python train.py --n_head=2 --d_mlp=320 --rope_fraction=1.0 --attn_scale=0.125 --dataset="wikipedia_en"
Each number is 128 + 24 x the weight over its row's rms, rounded and kept within 0 to 255. Layers, rows and columns count from 0. The size above them is the row's rms in percent of the matrix's.

# layer 5 MLP gate, 320x128, rms 0.234, rows 230-247, columns 0-127
size [103  99 104  93 104  99  99 106  97 107  90  99 101  98 109  94 100 101]
[[116  99 121 162 130 103 146 101 118  93 131 123 134 135 135 125 129 135 123 118 150 136 165 110 142 130  75  83 112 142 130 142 124 166  83 136 120 108 171 171 117 156 112 160 109 124 177 119 144 149 155 176 122 141  97 133 134 116 157 146 132 124 123 151  96 146 175 126  67 126 187 127 143 122 134 127 106 128 108 145 117 135 153 145 117 116 122 156 117 159 136 156 118 167 126 108 154 111 106 138 107  96 199 122 154 129 143 128 147  91 117 151 151 175 150 103 127 157 106  82  89 117 124 108 133 159 111 134]
 [136 122 134 129 170  79  88 139 158 128 101 109 101 156 149 110 118 130 112 128 129 120 157 111 141 148 154 122 104  88 125  89 165 179 131  91 102 129 131 140 146 124 133 137 136 120  74 128 122 189 129 118  77  92 140 105 137 103  99 101 137  89 161 121 116 147  87 146 100 132 119 120 125 138 111  80 160 144 103 156 143 166 119 105 108 140 117 140 126 141 134 103 147 103 110 141 134 136  91 167 165 146 106 140 114  85 165 107 160 129 113 146 161 143 114 158 127 128 138 105 135 113 131  82  81 140 150 148]
 [134 122 126 100 107 105 177  69  93 131  78 115 124 142 153 137 105 135 103 118 132 139 189 155 131 157 115 109 170 117 162 147 156  92 127 155 159 145 114 128  80 114 117 136 113 132 121 157 139 169 136 117 133 145 103 133 113 139 135 136 108 138 133 165 126 124  92 158 114 136 125 105 130 134  91 105 114 142 150 137 173 163 148 151 139 151  63 114 129 151 140 111 133  90 121 142 163 120 103 110  79 152 125 181 107  90 135  96  91 122 131  96 118 144 142 110 144 130 129 136 127 118  85 129 126 118 181 137]
 [136 144 157 120 173 155 143 132 137  89 166 110 117 148  59 122 149 153 142 103 119 121 135 134 128 112 115 162 159 135 159 119 135 120 110 147 117 101 134 155  93 144 114 143 181  88 103 160 145 154 142 106 138 163 146 123 128 126 137 102 146 125 146 148 105  64 124 102 134 119 133 131 110  92 124 115 120 128 107 102 120 142 108  99 172 109 113  77 127  84 126 126 105 135 145 132 142 154 122 139 124  88 110 146 115  91 109  69 129 138 119 126 147 146 130  94 145  94 173 162  84 102 139 144 113  97 121  79]
 [104 128 145 171 104 124 131 126 153 140 102 131 145  94 116 153 118 150 141 119 171 120  96 121 121 104 130 133 134 157 118  97 137 101 102 162 102 142 151 137  92 106 100 109  87 108 144 138 142 165  91 147 109 110 102 155 141 153 129 142 134 184  61 132 100 124 126 142 134 106 107 137 122 167 122 105 122  80  99 135 139 122 115 126 127  98 102 104 149 165 102 170  92  89 122 109  86  75 154 141 138 130 111 138 129 147 129 157  94 153 103  95  97  93 148 145  89 132 120 104 113 113 148 104 132  79 123 129]
 [ 85 108 101 129 160 143  79 102 169 176 118 117 125 132 132 104 125 133 152 126 159 157 197 147 142 149 154 110  97 106 112 131 108 109  96 153 140 114  86 129 157 135 113 103 119 134 158 146  92  95 111 139 105 138 129 133 129 146 155 159  98  99 108  91 122 124 123 138 147 139 112 128 100  86 112 121 114 181 152 138 150  96 128 145 159 128 123 121 180 177 125 201 124 148 114 104 128 118 103 130 164 108 133 120 165 145 105 135 144 104 116 146 145 168 115 109 124 142 151 108  86 124 151 140 134 135 137 119]
 [ 88 110 117 108 116 160 129 102 129 140 134 141 108 115 115 121 116 136 131 139 101  85 134 130 125 110 152 116 132 129  97 101 131 122 151 135 145 144 139 139 126 117 143 103  70 147 156 121 146 129 141 104 141 100 150 133  88 169 160 134 109 156 130 159 120 116  80 136 124 107 134 106 153  87 132 144 119  99 131 101 158 163 106 139 150  96 112 161 108 110 159 146 137 122 116 102  99 110 150 151  98 215 139  76 115  72 101 131 138 118 151 127  90 124 109 112 126 209 139 111 120 164 148 123 115 136 116 157]
 [108 157 142 127 124 112 164  85 122 145 153 118 140 128 124 115 107 117 100  85  95 141 171 161 154 116 132 132 150  96 151 136 112 123  95 155 123 132 141 107 101 161 127 162  80  80 168 125  97 118 125 108 152 137  92 131 117 127 111 156 135 120 140 112  87  76 123  95 142  99 148 125  97 122 131 111 137 111 128  73 116 104  88 125 150  90  89 141 108 131 125  92 197 108  82  78 150 136 122 152  87 121 124 120 124 119 133 135 130 128 119 144 143 145 112 136 146 107 113 136 155 181 116 125 168 140 114 140]
 [109 146 152 149 122 118 132 107 109  84 155 133 127 160 172 171 131 176 131 114 148 149 103 150 107 137 100  71 138 115 119 142 139 110 128 149 151 132  91 127 121 117 176  92  88 157 172 180 103 179 109 100 101  68 180 116 121 163 118 125 160 108 144 122 121 120 111 104 152 137 164 148 115 103 104 115 177 109 103  98 127 134 129 117 125 163 148 126 116 130 125  94 125 122 141 146 131 114 124 120 181 113 116 158 146 150 138 125 114 142 118 140 150 150 115 157 141 115 122 144 125  99  93 125 107  91 106 120]
 [ 94 115 116 142 113 116 133 106 135 140 116 132  85 133 113 147 119 152 118 162 111 121 115 153 150 105 123 151 154 130 134  92 141 122 157 105  96 148 114 150 131 155 101 131 194 122 143 108 115 153 121 193 125 133 158 121  98 140 107 143 194 111  89 134 123 147 118 137 175 101 152  92 104 100  98 148 119 148 145 118 140 143 120 152 147 133  75 152 175 110  67 137 141 101 103 141 166 134 136  92 164 118 126 137 124 106 120 141 132 137 146 136 127 149  93 104 137 137 152 146 150 106 149 169 110 106  74 116]
 [154 134 143  95 106 163 135 152 160 144 117 118 123  72  99 105 119 189 173 113 115 133 115 100 148 108 128 159 106 132 130 156 127 124 149 132 124  81 111  88 112 144 159 132 178 108 122 164 135 117  89  87  79 130 162 116 115 139  77 115  84 105 148 134 152 125 156  96 104 128 152 122 117 105 133 126 142 138 149 130 162 138  84 132 103 145 118 115 118 133 129 141 115 103 132 160 140 137 142 161 119 170 133 159 123 103 124 155 189 103 143 167 146 122 136 112 166 134  99 145 162 133 133 157 134 145 108 134]
 [107 130 135  73  81 127 165 142 144 147 142 162 126 129  94  84 136 131 118 194 117 115 173 169 140 112 106 165 191 112 145  90 135 171 126 131 143 112 117  97 111 150 145 148  81 113 124  94  82 119 123 103 126 137 122 127 141  84 124 138 157 147 105 142 127 133 133 114 144 117 111 136 100 109 138 127 101 134 142 172 156 142 125 138 117 143 134 168 155 119 105  87 116 144  93 132 123  90 126 146 146 131 134 144 134 116 156 135  95  86 118 120 135 135 173 148 132 118 113  90 117 164 172 150 128  99 155 124]
 [129  98 114 107 158 106 138 112 127 153 139  76  88 154 148  81 118 130 112 122 132  75 147 129 152 125 128 115 139 133 115 123 141  95 156 141 127 153 149 151 121 122  94 120 168  87 100 153 130 151 136 122 154 124 113 140 110 131 105 136 189  95  92 168 145 173 143 119 180 118 140 141 140 134 160 135 144 101 115 126 134 121 117 148 142  98 125 128 143 138 119 113 152 114 129 140 117 100 113 149 147 138 176  98 124  97  79 153 100  67 156 171 148 100 137 126 131 153 130 170 152 123  98 108 128  92  83 156]
 [138 122 108  87 111  88 116  91  81 147  93 118 140 112 119 105 134 131 102 140 158 166 151 113 129 152 125 128 137 108 116 130 171 157  84 133 110 139 144 121 123 133 106 138 124 113 109 154  93 110 150 129 104 140  94 131  86 151 133 110  85 110 147 118 113 103  83 119 146 133 127  53 131 123 117 120 103 135 100 143 137 144 101 140 145 149 153 174 154 123 123 133 115 115 104  95  83 143 138 167 113 128  88 145 132 137 123  98 103 138 118 161 124 134  97 186 108 114 135  61 112 171 135 135 133  84 128 109]
 [103 141 159 159 103 158  99 155 122  97 115 148 111 144 140 138 103 102 130 130 101 136 138 176 165  77 106 103 140  85 127 135  84 108 163  89  82 110 158 157 118  68 100 131 121 130 118 145 126 138 103 181 136 137 135 100 109 133  96 138 128 139 102 154 114  66 107 128 111 127 140 119 100  85 128 118 112 100 133 124 145 131 109 129 134 103 150 125 134 101 116 159 149 129 136 163 159 101 157 120  80 131  98 109 174 147 125  87 164 144 115 136 127 133 158 106 136 127 139 163 135 160 166 120 145 131 121 128]
 [ 99  74 149 111  94 138 144 139 124  93 122 155 124 154 157 112 117 136 138 151 105 158 128 157 137 145 141 150 150 141 132 150 145 131  90 105 137 140 150 110 144  85 110 180 150 142 161 142 117 114  74 140  82 133 156 139 136  69 131 160 131 152 163 133  93 117 108 119  92 112 112 159 115 130 114 139 126  84  94 182 117 152 137 153 151 136 106 155 153 116 101 106 107 145 145 137 115 134 151  97  98 110 168 109 146 139 106 137 129 101 102 166 140 136 161 138  76 104 158 117 123  98 103 124 148 117 167 130]
 [136 189 121 141 147  97 189 103 151 100 129 148 155 108 112 153  87 148 150 162 142 123 119 137 106 139  96 126 125 143 159 117  94  83 147 118 140 132 140 128 108 128 163 112 138 130 135 166 149 129 127 143 155 141 122 137 123 143 135 137 154  92 108 137 112 146 137 139 138 101 168 147 161 127 129  95 129 157  69 137  78 138 140 121 160 144 139 143  99 155 128 138 106 165 105 145 126 135  91 104 114 141 193  97 106 101 145 122 149 154 143 118 129 135 161 105 120 147 119 100 132  67 107 165 102  98  85 117]
 [104  71 114 128 124 151 139 119 101 137 130 122 117 108 137  81  88 146 111 140 120 133 135  81 107 105 140  97  80 116 124  77 128 118 143 141 111 113 155 176  83 139 101 121 131 126 143 108 154 159 149 146 108 151  94 160 125 135  95 112 119  94 178 171  78 127 121  75 130 116 159 133 119 182 100 131 166 121 123 108 124 115  82 141 146 107 109 122 134 153 123 145 149 135 119 107 144 120 118 127 111 101 139 164  96 122 129 100 151 134 112 140 152 150 112 120  87 134 148 148  85 118 131  76 122 149 153 119]]
# layer 5 MLP up, 320x128, rms 0.223, rows 230-247, columns 0-127
size [ 98 101  95  94 103 102  94 114  96 111  94 106 102  98 101  95 103 107]
[[ 96 124 129 117  97  94 100 122  90  82 123 149  96 130 142 137 136 128  77 160 139 114 117 128 102 159 136 110 178 116 157 143 112 142 135 112 151 120 150 138 166 110  98  91 135 111 127 119 101 139 108 110 133 138 112 114 105  69 105 140 142 121 125 133 113  96 113 136 130 127 148 121 113 122 111  93 165 132  99 143 102 114 142 140 114 148 137 134 126 136 124 136 148 119 149  91 112 132 152 167 104  97 150 190  72  86 120 117 105  81 109  82 164 178 144 119 102 111 138 101 100 139 128 142  84 142 179 141]
 [126 135 123 141 125 124 132 170 168  90 140 138 103 145 138 128 117 144  90 104 114 104 121 146 113 113 151  89 182  89 144 149 105 114 114 120 107 104 153 170  87 120 114 146 131 156 127 155 136 134 166 111 118 131 139 155 109  90 101 143 149 107 156 123 112 187 137 132 125 126  84 130 136 146 125  72  94 121 153 147 159 114 148 135 152 108 133 111 120 116 153 152 129 127 103 140 152 140  67  75 130 122 143 111 120  78  90 160 133 113 144 134  98  94  88 129 138 137 117 142  94 187 132 120 155  99 136 148]
 [166 113 125 147 114 123 117  96 165  99 126 133 150 116 112 155 120 131 107 133  97 133 100 140 113 117 139  95 139 118  97  71  95  99 147 131  76 134 127 103 130  94 129 148 124 100 142 103 134 151 114 128 134  74 104 175 149 107 130 182 126 138 139 119 112 128 116 115 133 133 105 152 135 115  94 115 119 124 141 101 158 175 149 179 106 125 163 142 155 145 132 131 147 131 122 145 107 146  96 109 131 155 151 122 173 102 142 110 161 161 125 138 129 122  73 119  66 147 210 133 136 127 143 116 139 159 129 118]
 [ 94  97 119 106  99 131 131 134  81 147 158  95  97  60 130 142  85 123 167 124 154 132  96 114 142 111 160 126 149 115 106 131 115 135 128 127 130 123 141 141 131 119 167 103 115 149 121 150 149 128 144 138 135  80 129 206  95 102 106 101 122 167 108 159 170  92 166 140 146 157 137 128 128  99 113 101 145 108 133 102 114 124 138 119 131 124 166 121  94 123  90 134 134 153 182 131 131 150 132 121 124 157 153 114 110 141 139  99 133 138 146 124 105 163 136 150  94 121 153  93  98 174 105 104 167 113 138 116]
 [110 117 112 161 118  82 111 121 127 115 129 141  94 122 132  75 120  88  81 138  85 115 103 114 131 136 158 136 166 103  86 135  70 100 183 172 172 133 108 128 130  90 117 102 154 134 144 141 134 122 158 109 142 132 131 135 109 127 120 153 135 137 130 108 138 128 117  94 115 139 119 153 114 143  78 125 116 159  91 159 147 157 154 103 123 103 138 121 120  93 148 158 142 130 116 154 113 110 149 150 127 122 159  97 116 132 138 148  97  88 118  98 106 172 108 148 133 131 141 169  95  98 115 136  86 144 121 177]
 [110 150 135 138 148 111  85 166 162  98 132 165 143 120 103 143 114 121 105 110 132 134 135 140 136 158 107 143 135 160 123 129  88  81 147 181 131  83 129 114 143 129  98  99 184 105 127 154 111 126 126 155 141 130 136 140 147 181 109 126 131 189 121 168 141 133 129 106 105 147  75 131 138 138 147 130 113 107 118 127 122 103 115 168 149 109 138 138 135  87 113 135 131 137  96 165 143 135  99 142  98 120 133 114 191 157 173 123 179 136 159 115 114 132 183 106 122 121 136 125 106 151 112 150 107 164 128 146]
 [146 118 110 146  95 144 141 132 127 158 118 128 105  78  97 122 134 128 111 169 122 151 147 147 105 111 156 139 161 131  92 144 121 165 155 122 153 146 121 143 120 157 141  93 115 125 104 129 169 158 137 123 101 141  85 160 122 131 104 155 105 104 148 132 116 119 121 136 131 101 164 144 105 173 116 120 109 120  91 126 140 150 151 128  98 123 154 144 114 159  81 162 152 100  64  74 141 112  94 113 116 169 149 143 132 115 125 105 114 138  86 154 185 112 125 145 157 156 169  82 101 144 124 111 138 121  98 124]
 [102 166 125 126 134 144 141 135 118 159 138 114  97 133 106 118 131 132 113 113 171 100 106 149  91 133 133  96 128 100 133 128 176 128 139 112 120 100 140 141 149 117  92 115 112 122 140  94 123 144 121 162 128 138  95 122 148  80 117 133 128  76 143 134  90 184 146 138 139 129 130 174 102 189 139 113 125 153 122 107  99 132 125 156 152 111 149 159 113 117 156 142 158 151 130 125 131 182 126 126 139 136 129 104 126 102 137 163 100 146 138 155 128 128  72 152 110  70 129  72 121 109  93 114 136 152 191 121]
 [129  86 129 120  85 135  86 114  70 102 150 141 126  64 131 117 136 127 104 135 146 128  94 105 136 101 128 127 107 104 151 122 119 145 139  98 132 138 128 141 164 180 154 127 130 151 133 131 138 124 177 127 117 110 165 120 147 134 146  80 115 131 183 120 134 151 139 134 110 121 126 123 128 105 163  86 102 152 101 144 110 105 159 150 118 126 130 123  90 158 149  94 131 124  78  85 129 138 149 143  95 115  80 161 149 108 140 130 115  87 131 111 130 105 112 139 132  66 138 120  93 177 121 127 111 120 143 156]
 [134 179 142 122 123 144 131 141 141 134 113 120 142 122 154 158 124 141 119 118 123 175 104 100 162 169  95 171 171 135 162 102 142 128 129  86 138 115 107 126 117 152 140 148  91 116 122 101  89 127 108 178 131 132 134 116 105  95 168 157 129 133 127 143 100 121 168 141 103 119 163 140 111 134 155 138 148  96 129 125 122  89 144 132 118 179 107 127  98 194 133  82 138 114 111 107 116  87  88 147 131 124 122 153 117 153  83 116 126 105 120 127 125 133 148 148 116  75 159 134  94  87 132 164  99 115 156 144]
 [134 114 148 129  65 109 158 124 143 148 167 103 112 118  74 103  97 171 148 117 124 124 133 130  96 111 128 132 129 107 137 110 150 169 113 158 107 159 128 104 136  97 145 142 157 138  81 131 176 108 119 113 152 137 134 126 114 137 150 164 100 143 122 120 147 106 155  94 117 105 148 106 156 108  85 130 166 121 109 122  90 148 128  98 129 164 134 123 133  82 113 177 115 136 116 118 156 110  64 171 151  94 140 110 141 141 132 158 132 105 131 103 161 150 133 130 106 116 124  97 121  95 121 165  96 166 137 141]
 [120 150 116 128 150 176 118 134 131 120 105 184 125 132 129 109 151 122 126 103 139 136 109 141 115 164 152 149  96 137  88  87 152 115 127 156 108 128 127 115  97 124 124 112 113  99 139  77 129 105 152 167  98 101 124 166  99 128 150 143 103 142 114  95 158 147 106 152 153 161 140  77 144 108 115  80 128 163 171 145 137 142 133 138 109 141 106 115 149 126 145 150 139 175 140 125 103 122 125 131 167 120 179 122 168 121 162 132 172 146 162 102 144 119 141  77 125 126 155 131 147 112 113  98  83 124 138 178]
 [108 139 100 141 142 100 104 105 112  91 140 120 150 166 109 121 141 117 160 106 115 146 158  98 112 138 141 148 140 167 181 146  77  93 130 141 102 169 145 115  62 112 108 128 118 136 129 113 115 152 121 159 143 125 138 152 128 148  98 123 122 130 101 132 139 122 146 161 136 132 144  82  98 134 136 120 134 190 152 122 132 153 156  93 103 133 143 141 134 123 160 106 168  96 129 118 143 161 142 134 101 135  93 113 105 162 126 102 149 190 172  72 126 145 135 107 132 134 102 120  88 119  97 137 149 142 127 162]
 [121 168 127 151  88 121 118 138 135 109  97 154  78 106 112 127 103 172 145 104 115  83 101 143 104 115 106 180 133 114 111 102 110 116 131 105 106 131 155  89 158 108 138 115 135 126 125  94 101 105  94 133 124 115 153 146  99 126 125 124 187  92 106 108 164 105  90 129 158 166 102 124 136 126 100 153 143 144 126 123 122 131  95 126 104  96 152 138 103 121 102 144 105 166 118 134 161 161 159 129 123 179  88 108  97 140 138  85 109 170 136 139 110 128 126  96 105 127 130 142 111  98 162 144  95 102  94 130]
 [167 134 133 165 156 110 147 164  92 138 119 154 108 137 123 113 124 138 131 137  82 103 148 101 128 143 121  94 116 146 115 125 104 118 120 101 116 106  88 145 118 164 104 132 130 108 146 133 167 141 130 145 140 158 154 114 126 169 137 168 157  99 104 154  98 173 133 106  93 120 149 102 182 117 118 115 121 122 110 112 136 151 151 145 121 117 149  81 181 175 160 132 152  97 111 148 130 113 122  85 153 118 147 134 108 140 156 150 115 111 163 137 135 111  41 129 112 164 153 131 130 107  90 119 146 139 119 115]
 [112 169 133 127 109 132 137 116 102 128 172 151 121 128  98  84 116 101 129  96  97 112 102 127 110 171 168 116 153 141  99  89 104 164  89  93 105 174 111 125 130 127 110 174 144 177 118 105 103 104 143  80 123 113 121 161 146 161 104 107 123 133 149 116  70 113 143  87 110 136 141 119 104 114 106 115 112 149 127 115 113 132 132 139 138 141 129 153 141 141  99 148 145 102 157 134 122 119 136 159 128 131 158 121 128 142 182 125 147 120 160 118 164 169 132 146 144 108 138 192 113 112 124 175 163 106 144 136]
 [ 78 141 124 159  95 165 149 149 147 129 125  77 158 136 164 146 126 110 125 139 121 104 106  81 141 105 160  91 103 153 135 115 113 183 129 125 123 124 159 103 114 140 102 155 136 129  99 157 133  77 117 126 152 143 116 128  94 115 135 130  97 177 137 144 116 138 109 132 114 133 129 127 124 102 124 150 113 150 129 159 127 138 165 119 152 209  92 151 174 134 144 124 113 111 109 156 105 160 148 130 125 178 131 136 178 163 118 102 113 115 137 122 137 106 132 128 106 125  64 128 123 110  91 123 130 114 100 142]
 [113 116 138 109 133 117 119 133 176 110 116 122  78 126 123 126 128 128 172 144  81 121 130  90 101 110 132 140  94 124 134 129 174 106 171 172 122 151 159 110 119 171 113 131 121 190 120 114 157 137 124 119 136 102  94 168 150 150 164 113 102 142 133 117 136 121 125  66 117 120 141 140 118 170 111 141 190  85 102 137  49 117 113 107 104 114  90 119 109 117 144 121 115 122 129 122 125  99 117 135 132  93 107 134 128 118 106 152 112 117 107 125 170 120 138 113 125  89 127 139  92  97 138 119  89 142 142 123]]
# layer 5 MLP down (transposed), 320x128, rms 0.223, rows 230-247, columns 0-127
size [101 104 100  95 107 101  96 110  97 104  95  98 101  98 101  93  99 105]
[[ 91 138 131 121 122 149 145 154 143 132 164  97 110 100 116 138 156  97 171 101 132 129 105 113 109 124 186 130 155 133 137 143 134 123 179 132 149 133  94 102  75 138 159 130 114 128 141 140 125 139 121  98 117 150 124 137 159 128 136 133  96 123 173 119  91 142 137 163  98 101 121 109  83 131 119 109 128 145 105  81 138 151 143 106 108 130 149 174 151 131 175 164 140 110 140 166 136 137 117 136 147 126 115  82 161 105  82 160 143 172 131  89  90 130 165 153 119 192 133 148 122 131 119 104 124 115 132 104]
 [139 126 143 143 142 144 191 158 161 139 119 134 101 135 148 140 150  99  89 126  90 160 121 121 167  94 126 120 157 148 138 119 133 127 129 133 154 130 132 149 137 119 131 114 128 111 112 151  86  97 121 133 140 127 129 125 148 132  83 139 121  96 138 133 118  66 146 150 114 134 117 158 107 148  97 102 127  91 190 140  69 156  98 122 135 130 191 107  99 155 169 115 152 108 128 181 120 129 118  91 143 110 108 179 146 161 124  95 146 141 160 125  99 146 107 149 122 133 130  95 128 160 126 147 141 106 152 106]
 [143 100 113  96 137 147 101 142 138 122 103 123 138  85  88 150 160  99 146  87 145 167 155 167  84 140 101 137 135 112 127 135 123 131 110  88 113 125 166 178 134 110 127  84 136 136 167 144  95 127 115 119 200 115 131 127  86 155  95 154 102 154  84 127 148 136 122 125 145 141 136  88 104 114 157 134 102 119 116 131 105  47 119 114 126 190  94 142 158 151 133 108 125 134 146 132 126 146 130 117 150 146 132 130 129 139 147 120 135 108 120 122 126 103 174 141 100 111 145  93 124 154 136 145 119 105 120 125]
 [150 135 153 176 142  76  88 140 102  83 159 160 133 139 132  98 137 157 112 141  99 157 136 128 106 143 157 106 141 126  91 112 140 125 154 146  95 138 127 162 181 123 127 101 112 114 100 131 134 127 116 140 104 104 129  60  91 123 152 146 104 131 133 137 122  85 136 123  86  92  95 139 101 138 116  97 121 153 127 133 134 111 146 116 160 108 135  98 151 123 100 135 172 109 110 148 145 147 131 135 136 147 131 106  97 134 120 141 169 100 126 125 134 169 133 141 146  85  62 144 112 143 100 152 153 141  80 141]
 [122 119 138 133 132  96 134 112 128 137 104  87 136 106 128 106 165 175 169 165 173  80  97 145 124 141 108 139 161  65  90 149 149 140 174 120 124 135  82 161 107 120 160 115 134 125 131 126 135 138 111  88 164 135 172 104 123 125 117 139  93  95 113 130 114 173 147 117 145 106 113 132 129 134 155 115 137 123 121  89 131 117 104  91 124 143 107 141 142 153 103 130 106 140 135 138 102 107 127  91 121 105 118 126 189 119 159 126 100 136 127 113 132  95 124 128 123  97  89 109 114 112  91 164 123 173 160 169]
 [101 112 163 145 114 176 139 155 171 119 146  75 133 135 145 123 178 130 102  85 119 149 154 147 158 111 132 102  71  84 127 144 121 108 149 112 124 124 160 129 133  96 107 113 134 128 124 156 126 125 106 126 122 145 127 129 127 151 152 124 146 130 102 148 115 118 132 120 139 134 144 121 106 130 119 136 109 140 101 102 140 143  94  81 122 108 121 133 129 130 105 147 175 161 133 106 163 145 100  78 157 161 139 161 115 110 111 101 136 163  77 117 130 112 162 141  99 116 130  95 171 181 122 161  73 159  96 137]
 [124 116 131 118 114 158 146 100 130 121 142 106 170 126 123 112 170 149 162 110 120  96 188 127 149 133 123 147 140 110 140 117 148 136  95 118 172 106 122 115  87 127 124 144 152 106 122 136 122  87 118  85 151 168 176  87 130 149 113 109 162 123 125 140 123 128 110 109 154 142 123 119 133  92 115 106  53 142 168 130 122 144 101 128 160 213 167 152 126 114 148 140 143 132 131 104 150 137 121 143  86 130 136 116  91 110 187 128 100 118 129 129 122  75 146 124 108 128 112 161 105 107 137 128 125 126 136 131]
 [119 121 126 129 114 127 133 128 176 126 142 163 142 153 151  64 128 152 130 132 137 133 121 120 134 105 127 138 164 131 137  51  93 147 135 104 156 102 133 108 109 107 135 113 108 119 128 135 144 115 101 119 105  98 117 135 123 122 130 174 144 103  99 108 146 152 130 161 133 125 141  51 113 154 103 122 117 139  99 139 127 118 100 166 102  82 107 177 133 123 141 165 137 150  95 122 134 138 101 157 128  68 119 120 163 109 134 122 110 115 183 149  91 165 130 170 118 124 114 128 132 138 112 159 109 115 174 116]
 [134  93 169 134 131 146 118 134 119 124 127 160 135 128 136 159 125 105  98 125 124 162 131 162 100 117 150 124 137 127 164 139 106 159 113 145 104 120 123  99 125  87 153 151 140  95 115 134 100 170 136 174 108 145 200 133 111 124  76 141 169 150 123 159 109 145 164 132 136 114 143 156 146 142 101 110 117 152 188 147 124  84 115 127 144 128 149 105 120  97 104 120 118 131 134 133 103 117  98 160 148  70 125 146 100  98 126 125 167 140 139 110  99 120 155 124 130 135 164  95  92 172 154 100 104 138  84 128]
 [118 124 173 117 163 161 144 141 173  79 137 171 138 119 146 169 130 109 131 138 137 135 117  86 110 135 139 120 102 163 158 131 129 138 148 147  84 105 178 143 126 127 116  91 134 135 145 118 115 156  94 138 131 118 164 184 139 128 172  98 121 112 126 126 167  80 177 158 133 148 113 149 114 184  97  97 135 138 114 110 109  84  98 146  96 143 118 112 142 134 111  86 110 126 127 152 120 127 137 122 157  77 161 145  98 110 128 142 139 120 132 114 146 162 104 148 145  81 145 133 107 134 103 125 114 114 118 128]
 [ 87 142 124 141 118 130 158 113 134 162 160 104 172 157 149 177  97 144 115  92 156 135 136 145 128 125 137 153 152 103 113  98 122 136 100 143 130 116 126 149 163 144  91 162 121 126 120 115 121 128 116 132 140 117 173  92 158 127 146 139 187 130 117 116  92 131 122 164  80 115 106 147  91 147 179 104  95 123 111 148 130 102 144 128 161 123 128 131 127  79 179  96 128 111 123 121  92 106 129 114 134 116  91 111 102 108 130 107 116  74 173 102 106 149 136 121 122 149 175 140 149 149 120 133 153 103 160 156]
 [ 91 145 171 131 133 144 163  78 168 176 153 102 148 151 126 116 125 152 164 128 166 103 141 106 110 125 158 125 102 136  83 111 112 116 135 129 141 141 106 121  93 108 147 118  90 179 129 190 165 118 106 163 132 126 149 109 122 136 119 160  81 154 121 133 149 144 136 143 149  92 135 125 104 140 142 151 133 138  97 100 139 128 137 126 101 144 166  96 138 108  71 128 113 125 147 127 163 152 130 130 101 144  42 101 119 143 136 153 115 113 101 113 122 119 125 140 140 130 124 117 141 120 105 146 143 136  83 149]
 [133 132 121 110 172 121 161 148 137 100  83 130 122  99 137  82  79  99 138 159 123 117 190  95 156 115 112 135 107 115 115 148 137 174 141 123 105 124  90 102 159 154 151 147 146 135  80 149 152 115 142  94 110  98 121 145 135 159 114 119 155 115 133 123 121 110 115 128 165 161 161 115 164 128 112 163 118 123  84 117 138 148 134 201 142 131  95 125 159 116 102 140  79 138 135 118 115 139 116 129 165 104  59 152 136 139  93 126 111 116 151 144 122 111 145 140 121 131 144 135 100 116 130 130 101 108 131  98]
 [169 115 114  85 118  89 110 152 116 121 123 151 132 146 149 114 128 121 119 106 173 138 129 121  84 151 176 116 135 139 144 112 141 134 116 129 105 106  91 146 185 103 146 154 156 122 108 148 132  89 141 115 128 124 125  96 120 170 139 157 139 112 148 140 162 106 148  86 108 155 127 134 145 157 164 103 102 111 128 142 168  84 157 153 104 113 116 132 118 141 136  64 101  88 121 109 120 121  93 175  98 134 117 162 150  94  87 139 122 183 133 102 127 141 110 111 121 130 149  98  94 149 121 148 148 106 110 135]
 [110 118  75  85 114 124 121 125 111 122 179 146 122 127  84 124 111  90 147 186 178 147 171 125 119 118 108 122 148 149 121 109 151  91 153 125 154 136 163 159 149 107 166 159 143 108 165 126 119 118 120 153 130 111 127 119 124  94 129 116 116 126  97 126 111  97 151 169 130 151 127 118 175 148 114 119 157 160 119 138 180  95 156 136 105 151 117 106 132  81 164 136 104 127 136 146 167 120  95 145 115 105 124 120 133 134 149 144 149 113 113  99  94 140 139 155 141 110 167 158  92 131 137 109 178 130 156 147]
 [120 119 132 101 115 117 137 173  88 109 106  85 130 121 139 104 125  88 100 141 108 127 104 117 153  97 128 131 143 101 124 150 106 126 142 138 153 115 163 135 103 147 127  83 194 142 124 131 118 106 162  77 112 106 151 142 146 126 150 125 127 121 129 140 156 138 129 121  94 115 123  95  80 116 120 107 134 129 143 137 121 117 152 111 102 169 144 121  99 133 156 153 136 138 151 115 117 175 144 184 109 157 106 165 144 114 151 129 107 113  86 190 139 126 108  84  79 122 138 149 114 160 176 154 155 146 162 144]
 [130 145 101 156 130 137 125 175 153 136 117 128 143 136  97  72 136  74  95 125 159  84 126 111 157 119 173 133 142 140  89  78 123 130  84 130  93  95 131 133 146 129 147 146 122 152 114 146 159 116  63 114 105 143 144 158 127 118 106 143 156 123  93 114  87 109 137 115 136  99 125 142 149 133 126 132 131 122 100 117 134 114 129 155 128 100  99 155 136 116  72 156 107 128 109 153 137 100 129 128 119 125  85 145 113 113 147  82 123  65 130 114 145 147 157  80 142 118 124 144 111 159  90 151 143 130 108 107]
 [135 140 152 110 139 125 146 143 145 120 104 132 130 134 116 142  67 111 150 142 136 101  87  95 138 153 149 139 132  74  63 124 148 135 135 167 111 163 159 154 134  92 107 179 145 101 128 134 167 142 100  84 113 122  90 129 145 147 158 140 153 138  93  63 117  94 151 133 121 120 152 137 134 123 130 133 136 121  81 131 116 116 174 143 122 201 158 141 149  86 162 150 101  86 111 131 124 129 125 124 103 112 107 135 149  88 132 128 131 117 102 121 142 100 136 152 141 128 121 137 103 138 137 129  94 127 138 140]]